Each number is 500 + 50 x the weight over its row's rms, rounded and kept within 0 to 999. Layers, rows and columns count from 0. Numbers have three digits each. The size before them is the row's rms in percent of the matrix's.

# layer 6 attention query, 96x96, rms 0.184, rows 0-95, columns 0-47
097:467534508491511506514432495473491538469513480562380524420530513563523487449442359451413566483544596583535541358481483547472438638463524531562458
081:477452538429522516484540485462607528403592498536349554540478466449559479510493466433441472549510473514454483452450395445455397442512457510485471
090:472492433505547545516472495466448554537463513536434564513548512584481513426509423621449474517496603569446633422424487481552528523462534492571479
103:447507601449454443486472537407523444512543463500510459491546546476546451528464579425507533521545447480510366603536567559476495442531546479428477
081:543487501483542386498495513517388485490526562462565410586375496543467543563480521557495500478478460520435425559527595530569597414502444480421607
072:467520445529490451442503525505458566551510583507654549504426521484427546448536481479493468550478544503478392648530598585581503426507550544544526
082:376507541528578447644474517446481517565493547545513529404553511496579531480457530421538514485606506543436502487516494599468542474482431520465531
074:556457548526601496543522532499479474578460503424500386527472518542551592453494537516466607505481509514476445527566480497527475495500487483436550
072:530529430497502510489517512508540430513445542532549500422527537489563449536537525527505529453529449483543510478431522570528541509565451535415568
070:503522484416475475464443592583460471586575465446552500580505444499446527496442509593445550522561547452521464576542516491470573575472497494456573
109:495491416570576483521439531504489519475510429584374565465557471525567489485495416490425529487475542502475552433432479507541424557465562548607469
084:486491475527387415457493435479439427468448501530537422396448451473514542517504430481440508484521574555543504499532470481490410636594454520530424
105:462542445466521552542505474450507459428494507531394564477570440486535551494504437541465466528511580552504625365444425442504428554513518499644434
084:541464480514434479443535459553470495523480515456540477439455546517492477431514596462578454508503441452585447538564430469511571443556566484507560
076:534477411513475522490553470535502518453467469491460568391578466588563486461528469506551430533498573574503523558532432449441579496547546516559448
068:491527500402499496424583595472376502548602491558429518524461583522476529465567514422486505490480478500510436542488521475592540471566518479481500
089:515478519458366508523570524510465481559463497466590418572500543416467589502578567537509469499515444432436425549541499407504536404564507449556531
086:546509550446449494572520577520518459508528548420553376557436532455525521519516586482536541533451417493450396542561506543490585411520467422332501
063:521534516538572511554490453522473521485495518503556398534433506501453501500440649548604587413511443516545521464543599458532562469440465508478504
090:533450530561566522532469494485504568543538460439511435510516659479481462486543603528531442499500523475547337543565496474491549467556516507443520
080:524473478468504509517489438505577478492427491476458587518488473482524612469524459445498480540424479521420561487484494429534458438508540556590460
085:375554605396454533473594557479476582402578473546535465501522533485515448507536479461472544409577472493476458471487532496469539469538374480422569
078:506471423513542460510512488433477519528488414491515544432514452543457520537533487531348516547524553501531553455483534488471442503507530604645416
071:495548493520465382498583557520530434540625474514479401504448483450480607604546526548518503582444501477533460492409457469583469457501515504539480
097:501530593400520417513431556515460534533480570457496433540462509509457452502520560426505478502444507509451395589631542522483574482524533445487578
084:552587517378409463505506511519600476479521578516442400525467542470497497480457449440490519438523510450465433558534568585454496439599513428530570
065:480466464542498533450442464521542466572458523486526598520535495499439467500568402538582482419504508441504498527418573567578440463464453540535430
087:477476544511495539436480454441478593570533437468531458518452601463415464533505452366478449499469473532495502508470531534562559544535469462511469
104:537485529464531417531441522442487498471543463529517393583402458485523508560543549420552528524475452557433328572592535551384536437480497501465596
092:493510541446585487477477471545404442535542563462506453510427568540514520467482528504504532517505511483508409565547562573466599383578502497358507
085:518570527463495438491563512542534469557536455578458443510522578533450509518502552517423464595528528497508575451428431549453526539448541623476446
079:427490531412485426490457477472584494353489526435565474508534553504500448497473540556544527486522474496560479583552531513593502508563442459489559
059:503631477455498542526571517392537470415507483600501441529528552507462458539571520534497445449541463512495511456476481625450413473492466498410500
069:530548478466504590527422471414490463413488487520448448587400492529502472500498492440505444485612419578509415494466527529417472550469477476496499
102:530510476568457474500590482559574501540443530552514572519561464515414515477531439436516507462470529496533532498450498434542504451475474519571408
098:452475575392404415491450549521468519457533421480534413539454506373529542461495566456528479531503535498455356484511535499392416453529508506407460
105:519521562501505442590509500512498555645549557463562532507449481526439543542468471452561469493484528549434557492518522484440521509462520392470506
113:475452508472566508552464615493539542582602554546500590528546486452452515589473515518561546482519547542491515539459551519483494510488570512412455
105:488488459535519437470503406497558546472360520531539560472586434452519481471510436449517541386544448433449478525592525506484528554506511525589482
123:549428480494476402548423517567504456526522521617457466506438407456470436566485464420566495442558483589534479454467511497494538580581510455363537
116:480505427477461554516535495476550523538531500549525528544579591452481420478525537565518466428556489491526530492506455557438535554528461478442492
135:531386554514496557387511515484549429458413485420524554496512499472443462429569495567453488538440490402533451538575496474535534482541495562555514
104:575435485549553556457539468462607516500487410456427554488570566545440509510481506546485528457482572394569514483548378466501419539535517474648439
142:533482519564448386468549516498584493557454498460517506437533571469570469449549525536475586521540495482538582480589405444498479535495562558437487
111:509535491579510550542476451412492490502448480568552588541617566541419496549431465517394616492547529547495571461498500506493525466414503563503490
143:489500539515436411559475594488537533620470523518560459539499507494502580537568518500532520460567500537472440442494553429491572492476534467484475
134:535566482493489481477547515593426395507480398482448507454506553487493521437549555505454581522433487548548458497562384392515523551473480584494458
134:419534420475554596433491453547437563428453459474471446489421509533480498420551473483484423536528484487533481501553525515512434493513429444525435
049:575535467539410545586487542539426540556519493421519517501435568510496598575505588424502443487517407506492408561526510463531515427604545523549501
070:474535647525509427489573511538501494598521468458533438557485472429555502502551496466534485498461440484501444512503520453478556370569476542485510
087:428575601508506443491551492560524584524593432496534515539491478477536485611526484541465584462545425514526432461508473522484487435445546444488544
090:526426438552481460498586584584559482646498505496491549439535521534483487496478474483498532505504497453534527542526454454575538448567482486510465
101:479450461649573530493610424516537506534483531515531601467444508540458500519572389502508469562417559515507586483480518449614565542505491526548488
101:538560496540504514506554529478503549412468482511588461552516560444459478499463545535571530493545454526526436505505593476385511434553407487526388
116:439450456460625527525496480496491462436415468487471474533442549513577533428436490472473501576453514477500518465525450541481469480491533512535432
114:525364455475571523448535449538453473598566374490435510424344517498536591500449558500491498524500428447442479506556424507491506517437498563592491
102:522443533473516478497594459431488491493490477437519474551461561494446602507443543477582430518483552428442381587494453542480496391575487487625511
123:394551549336517439444482478520552554454550564508422500496509445553526520436463535402558478515497514562481484538507463514557436543430471442398535
104:478517488401438439466572458507570541477460498489573419462553443496455526507542560489537458472475488442490404481522488501526537467393474482450481
102:577478540484454447424418509486472500482511597462535483459464544454526495534506479494574479582528531460583547487516462531461543514456440430468468
119:519556537536514510535486434556503573547536562503445515480478467511449502510470449561491552492500477454426541599524570517492402513593390479435591
129:485551526597448519552475491494563468603519572435575529512508559559573498561510579517456483474553443448537534528554479483472520552520458423465544
111:478529524490561576538448468509616449449464490454487533552493456607489584553490414317459404587457531471567444480495516489469537501481475443470448
121:538498544502579505487476493476495588453428456468425541452478553553382593441532575449436478543498488448570458509538471506452489433489480489366538
058:469509478460605514523524512452569538459482542513413499600471512532492434496456561544613494520566546514571443377534508484444396526505551467423469
090:468451545473604511495464483467557525444574420494453462509431596557516420537491544576455462532591454501500440501554465564495416578496473479501497
095:492480504481494585502557465531575504501540523535471595558577495547510511527501493632502603531481574465534473557508477504542442475537537529522514
109:513500539466498430563492514532532449552545429523566492470456486413535557539454540424602452540586445564491441499530519517370438521471485477464440
103:533591537446458482465507530483483531451461523532471475588415409465386525529551554497523455506488563536441395542470596506490547426465439472427508
124:525498465549440469406461469441510491554482552585463548434565468441454481489503389423571553479553531459423502540489516446463539576425468474340518
098:523524570502423437479560471482542465419418460425544503516543506478436497441469545463512513556527494396555488478575453461410554469498485427528505
106:462531557431405458509486609448488491558518533616548434473520491459475510560534461531526443432579536510435527547495597521483498444436456425331509
109:483545476482549540493563470567490488421521603505452425583572472437449516608476527463559584514509496480455425629499513554497511473427399540477464
096:526562547442522485462511545468590412461511547374456468503498492494502419434516488522443609450543505554558460482532517527590473524425409498447535
103:450449464467533521491406479484464471499511487512444423457437528543484453560491447464439517444439523538456579361552476472508467539392515494621440
112:518399472611486479553531437561474556577468525449488546570424519396474550475475470499460440473465488444529532528564444412493561525512593431560539
097:529522496516482418476484543465536461445542503627428606444558471484501519411464514492442492617458557474522608436499487510461477487488550562545397
103:486594530497430478451484587514452485461497412499551472502503524529453567433533580575479497508589442463487470568486485459604465493523442505454436
099:422504536494493502502593556514510499464567444458563521622567603435405470474554536430501503531498429554531463495441479608429538511578496488543481
120:560551541599441410535481528504573519503462509518530525476498545453491520465527553429572405437478506508446636599494457488574462513589469503525434
055:448544481499430542545631506603526595492354572466596420447504495466423501459554560563522514483565484534578528512489522435499516491513465455497532
085:471527579489571439520482473541487399538452376417473430481507493457517442562533537392483493545529413528451534485497531522465550517421415522492524
101:424536579450534457508476511494436445554559413596488423530499499493487447525490583424517478550570439551516435380463556465479561562432572458457488
095:505370505556503499487625407516530499557516469588499592475519564462530529592522521531531458537467531503468478547545565424501507488545498537444491
113:610492461550557601556497539503479492522408530493483591516566416555479477451541473474435541504427529398517537517564475519524509496512524511538509
112:563560504481470451462552548475536505501557432482478459498532469506499526564518587453585555485380472499414446593528498517485496475517480535545538
101:574443446515524528457433500434545500471483424512426510482512533514472351470409508481492434431462545512536549483497531515538525576481462497507437
112:504520552487563610529581472498506521453508422487529484484489551544527510471402618524405507587571463495523465501544511505516498535467550489468487
115:566493454478474422484432537468534616457507431524574499477489477539450414480455558489514436463490439514474518539518550510454595428467448441593506
098:494528543500378503551478495405478510517450481483501416521478514524526500441412527483528501527518460531514479396439515516489480580466524480421555
086:438503503458551503502519403538363491586408479548504515491478530537470547569468521527536523452487522484456474474575485476490478538476550457496629
137:537478540499527526542496446504440513413514502441521477468519456575483441460498550451400556545506459494479452510497541616514494489468524451504470
115:486487517419404535489492577462510486429526533481579524457462477557442525585463474418552437517513522571560460561492508532502471461509368444431515
118:511539546450483409510490486456441563449444464557550551441519480479517488479442546476574464559522529515457438598489538469561496425496569547443482
113:487534556493582609469480461469501532417499478451536510586541536465579450437465414573480533481466423404559466495502557597557463460519582524534536
114:443527457494505450431502531564574559524545472515533524506512477461483521536596532522464388549530509527493417541533543463502501517339352499431484